{
  "hidden_size": 192,
  "num_attention_heads": 2,
  "parallel_block": false,
  "init_std_down": 0.058
}
Each number is 128 + 32 x the weight over its row's rms, rounded and kept within 0 to 255. Layers, rows and columns count from 0. The size above them is the row's rms in percent of the matrix's.

# layer 9 MLP gate, 512x192, rms 0.058, rows 494-511, columns 144-191
size [ 91 102 103 102  94 110 100 102 109  95  97  95 103 101 101  98 109  98]
[[ 47 158 155  98  92 133 126 143 138 174  84 166 169 159  47 120 208 122 170  97 112 140 177 132 107 154 134 131 162 147 164  78  61  62 144 147  71 114 105 144  75 144 123 105 114 146 137  80]
 [ 80 189 144 120 117 146 120 238 158 103 142 190 127  99 183 137  97 183 111 109 151 157 148 167 119 117 159 136 125 127 148 143 117 119 147 154  99 135 128 120 134  66 122  41  75 116 163 163]
 [ 89 131  73 112 118 122 106 130 140 107 112 144 109  75  76 139 138 129 166  90 101 153  94 113  52 100  73 148 113 133 109 144 160 114 123 125 149 100 103 144 148  94 150 151 122 113 122 159]
 [130  66 101 135 117 111  97  82 157 148 126 158 141 153 128  97 138 168 156 131 143 112 119 175 140 130 113 139 163 124 113 191 146 134 102 150 106 113 107 120 189 146  89 165 101 122 129  95]
 [183  91  85 139 126 153 100 152 115 136 221 184  76 120 143 180 203  98 126 131  93 144 131 138 101 161 127 106  46  89 139 147 104 113 148 136 114 137 174 120 146 145 108 157 139 126 140  89]
 [140  50  93 145  77 150 146 203 115 168 102 111 169 184 100 131 110 105 149 126 136 127 128 152 138 131 134 167 168 122 163 106  67 143  98 116 118 188 142 144  92 187 131 211 135 112 127  83]
 [103 111  99 138 115 149 141 116 129  73 119 109 153 110 113 109 170  99 138  92 122 146 100  96 135 165 112 180 123 153 128  53  84 131  93 127 101 131  93  91 107 171 122  78 108 169 170 129]
 [121 105 101  98 150 163 121 127 189 137 173 124 143 161 132 115 129 128 102 163 156 171 111  78 105 145  99 136 169 109 181 111 114  99 130 156 131  56 151 136 126 117 160 157 119 153 116 129]
 [ 63 127 139  98 149 169 128 140 112 141 144 152 102 102 100 115 139 106  68 138 135 131 133  32  80 142 158 162 129 120 113 111 187 156 150 156 150 142 104 121 134 196 119 131  95 129 122 153]
 [143  98  95 118 150 126 121 143 125 135 113 161 113  96  60 107 126  58 126 136 177 130  94 128 106 148 139 124 182 159 158 131 106 120 119 146 151 185 128  92 159  87  73  94 131 124  95 131]
 [104 128 142 167 173 129 111 138 121 168 121 165 151 133 148 177 100 147  87 128 142 136 137 122  80 144  80 109 148 161 123 137 144 113 114 191 155  69 156 105 143 139 162 110 113 161 123 128]
 [110 129 149 154 165 198 135 113 156 160 162 124  94  94 144 150 104 156 102  88  73 174 137 134 157 139 151 113 130 135 139 136  82 175 130 108 105 178 105  74 100 116 142 169 120 178 158 124]
 [  8  45 121 141 191  95 146  97  67  77 114 134 124 171 134  70 122 136 141 167  98 103 112  83  73 110  85 141 165 129 152 133 102  69 121 116 120 118 128 102 145 143 126  81 164 122 118 117]
 [190  85 100 115 204 101  58  79 107 165 150 145 161 197  92 178 157 156  67 146 127 108 142 154 169 139 153 137 126 123 120 136  67 131 145 136 137 158 168 104  79 133 150 107 125 144 192 123]
 [138 137 146 189 170 104 108 174 165 140  87 121 164 135 148 104 112 132  82 168 114 130  74 131 107 127 104  79 185 131 127 146 113 154 188 132 140 159 107  88  85 136  86 120 162 122 123 120]
 [160 117  98 123 132 175 125 200 144 108 178 196  93 147 158 133 146 137 183  93 144  99 120 200  54 146  94 126 152 117 104  70 135 179 133 187 147  89 110 174 143 143 153 149  80 132  89 126]
 [113 108 173 115 120 103 159 171  88  83 131 126 129  98  99 171  92 119  93 134  77  89 166 123 122  56 157  89 147 136  94 126 154 132 138  65 126 132  92  75 119 116 197 110  91 130 222 105]
 [163 125  84 110 113  78 139 124 147 101 164 131 109  60 110 178 128 128 208 169  84  81 146  97 126 108  76 194 158 153 103 116 166  73 102 108 116 159 151  93 123 142 126 163  98  93 131 152]]
# layer 9 MLP up, 512x192, rms 0.0581, rows 494-511, columns 144-191
size [ 94  99 108  94  92 114 106 127 107  99  99  98 111  99 101  97 105  97]
[[109 174 129 135 138 107 138  76 123 177 115 126 177 133  71 123 172 154 193 104 121 127 166 112 109 153  87  89 159 151 129 118 151 124 165 148 151 137 121 141 143 106  82 111 149 242 129 171]
 [ 95 123 164 165 113 167 141 142 114  73 129 170 119 125 165 118  58  86 160 166 128 121 163  82 137 148 141  96 101 116 161 157 124 159 157 167  94 128  94 134 177  87 152  69 189 123  88 186]
 [ 66  76 110 130 141 118 138 192 144 143 124 162  95 156 137 148 121 157 103 126 137 103 165  64 160 104 129 118 127 138 138  75 126  87 108 152 137  83 175  85 120 114 103  97 134 123  27 148]
 [134  88 197 110  71  95  98  74  85 100  98 159 170 105 157 108 122 132  86 210 119  95  74 126 115  40 136 169 129  97 140 162 140 102 132 156 100 127 163 193 131 148 113 148 105 128 172 154]
 [122 124 119 105 103 127 174 127 179  80 128  63 175 113 102 138 145  76 167 101 159  86 132 140 184 108 141 120 157 166 100 146 105  86 127 168 135  63  80 117 142  95 162 155  96 128 124 134]
 [147 119  75 127 158 147  60 108 126 117 132 167 125 121  69 156 147 150  98  57 202 111 134  83  71 103  91 127 139  92  92 154 171 160 129 119 189  80 122 106 142 142 170 100 146  84 153 141]
 [ 88 105 126  96 127 171 129 175 142  90 114 130 145 140  71 139 110 128  94 124  94 162 140  95 173 172  82 117 136 155 155  78  98 142  97 143 152 127 159 116  77 114  97 126 137 199 119 112]
 [ 91  60 126 100 127 137 164  92 106 158 117 165 174 138 100 142  98 143 121 147 150 176  86 115 135  49 105 134 148  80 151 117 102 114 141 142 122  96 166 149 189 136 141  91 112 158 157  95]
 [126 170  91 153 116 160 114  92 135 125 118 124  41 100 164 124 190 125 158 134 139 182 147  74  58 112 157 144 146 165 127  61 178 151 110 166 173 158 197 158 105 130  86  75 169 110 152 128]
 [181 140 149  93 131 114 141 135 182 128 122 152 148 164 121 193 164 140  42 185 102 145 144 124 119  95 100 116 133 155 108 140  87 180 141  98 164 128 181  79 194  73 110 156 116 148 112 148]
 [208 154 145 139 125 135 138 128 132 108 168 208 113  68  83 121 188  77  86 121 130  97  77 141 189 161  92 137 115 165 156 113  82 169 148 137 107 134  77 124 143 111  91 162 139 119 149 128]
 [163 121  66 125 130 109 130  84  91  96 125 203 107 139 110 146 143 147 112 115 108 123 131  97 121 136 157 142 202  97 107  90 108 108 134  97  92 143  86 121 105  59  95  97 138 116  80  90]
 [132 158 166 108 136 111 139 166 118 152  73 140 112 139 113 138 108  89 169  67 118 184  97 173  90 120  73  49  84 159  90 172 165 143 124 135 175 187 110 152 172  80 122 175 148 144 121 148]
 [ 80  62 149 110 109 144  66 163 132 144 140 155 212 147 110 107 150 146  77 136  89 194 102 159 137 145 150 108 175  90 164 187 149 117 135 155 115 128 100 151 151 148  69  90 122 123 115  97]
 [ 62 128 138 129 117 177 135 130 188  95 102  88 126 124 184  97 171 126  94 131 159 176 147  99 134 120  98 192 151 116  78  89 109 103 105 124 132 131 116 121 114  85  97 110 184 142 169 148]
 [ 85 120 105 160 172 135 191 154 115  99 202 153 134  92  96  88 140  95 124 157  63 151 149 133 122 109 115 120 148 119 133 101 114 114 101  97 130 160 117  85  81  84 186  79 183 122  64 115]
 [152 159  66  71  85  54 151  66 137 111 108 166 159 103 165 132  92 152 121 120 140 126 117 125 166 115 183  85 116 155  79 139 203  98 127  97 154 131  88 152 171 145 174 127 156 110 160 142]
 [119  75 137 118 175 133 159 145 112 110  97 140 164 176 181 137  48 144 112  77 170 166 167  69 103 140 169 122 127 100 133 156 109 188 123 103  97  60  72 113 158 123  40 131  91  90 115 111]]
# layer 9 MLP down (transposed), 512x192, rms 0.0582, rows 494-511, columns 144-191
size [ 86 108 109  92  96 113 109 137 103  95 101 104 114 101 100  96 109  99]
[[129 132 143 137  88 157 143 129 157  50 101  60 140 132 174  92 137  52  89 165 146 110 173 151 148 104 169 123 112  98 122 185 138 148 132 111  96 128 138 158 160 174 174  95 106 107 103  82]
 [144 103 118  85  58 123 160 137 101 197  88 154 135 124 130 107 136 137 107 195 180 187 133 143  97 153 150 170  78 104 110 145 112 152 143 127 132 125 107 150  68  64 128 175 142 129 161 178]
 [103 128  66  97 145 105 123 167 102 147 188 160 109 124 143  98  77 164 143  84 128 153 126 149 188 126 135 104 117  82 156 101 135 104 152 172  80 123 108 118 105 125 145 113 139  90 190 165]
 [111 104 106 178 144 204 147 154 148 118 133  62 152 154 111  73 159 133 161 125 122 184 151 135  88 133  78 172 109 176 132 114 113 155 119 128 106  74 119 129 140 146 163 155 145 125  98 154]
 [114 144 129 131  74 111 134 117 108 113 153 121 176 154  76 125  88 166  47  84 136  99 183 110 138 118  71 172 142  97 156  42 112 127 143 164  87  97 144 175 143 182 136 125 117  88 153 133]
 [106  92 171  93 115 202  78 129  84  75 111 166 101  97  73 116 104 148 157 131 175 129 139  73  77  85  97 122 112 137 143 188 129 140 157 110  99 109  83  61 161 129 137  87 158 123  82 172]
 [125 164 151 157 147 120 123 108 144 112 145 148 132 175 136  95 152 165  99 137 116  70 118 147 132 114 160 122 182 125 134 146 114  77 183 123 124 120 128 174 181  76 140 117  96 115  92 159]
 [110 145 165 135 134 140 130 103 139 190 116 186 142 145 121 135 139 132 103 137 137 167 118 143  97  97 113 110 147  96 167 135 104 122 125 114 126 116 174 115  90 147 153 144 104 176 120 134]
 [150 165 129 130 121 113 165 135 136 121  69  80 133 109 177 105 139 165 157 178 133 168 105 136  68 114 126 131  92 112  56  89 131  60 100 141 122 138 113 149 142 101 149 195 151 131 125 119]
 [ 91 144 154 140 103 150 180 143  99 110 133 129 122 125 155 127 129 161 217 121 141 136 136 168 216 165 110 164 194 110 110 157 127 138 148 208  60 146 114 150 145 151 180 135 122 105 185 122]
 [128 106  67 105 142 161 166 111 100 145 169 163 107 166 111 168 153 155 189 111  97 152 108 120 102 185 112  93 163 134 153 111  96 137 136 162 102 101 165 167 144  41 106 122 126 100  90 173]
 [105 107 166 131 199 132 120 120 100 130 135 124 102 122 106  77 150 184 149 140  89 157 129 173 171 129 148 120 127 112 120 107 133 107 104 182  97 160 103 145 122 103  83  87  63  84 111 125]
 [132 125 118 146 106 120 132 163  89 109 111 135 142 105  56 118  97  69 137 131 128  77 134 146 102 119 111 101 125 123 109 132 120 142 114 135 115 121  68 101 143 163 112 171 116  87 166 132]
 [ 97  98 111 119 141 164 194 112  86 138  68 121 119 127 169  95 138 134 145  77 111 136  73 184 189  54 177 145 139  68 165 173 130 171 113 213  55 147  60 183 172 139  82  84 144 144 126  96]
 [193 187 105  91 112 155 154 147 114 179 119 124  91 122 100  99 186 125 133 110  92  89 160 129 109 113 200 208 122 128 146  58 139  92 160 133 146 110  85 171 125 109 186 165 137 121  82  99]
 [174 165 152 122 148 139 127 131 102 157 121 172 121 143 130 115 161 178 108 135 107  93  97 144 116 103 119 120 153  90 168 116 109 109 117 151 156 103 146 136 135 106  80 141 141 167 138 198]
 [ 24 105 138 204 173 135 194 111 132 135 151  99  59  57 192 101 145  76 119 140 151  94  90  96 186 106 123 123 115 130 131 111 139 165 145 103 154 135 164  97 155  96 156 185 181  92 200 176]
 [161  83 125 129 167 142 196 134 149 103 150 123 113 121 146 166 143 171 128 145 135 136 139 131  95 110 130 195 127 107 151 156 159  91 111 144 117 167 111 133 132  82 175 153 109 139 102 194]]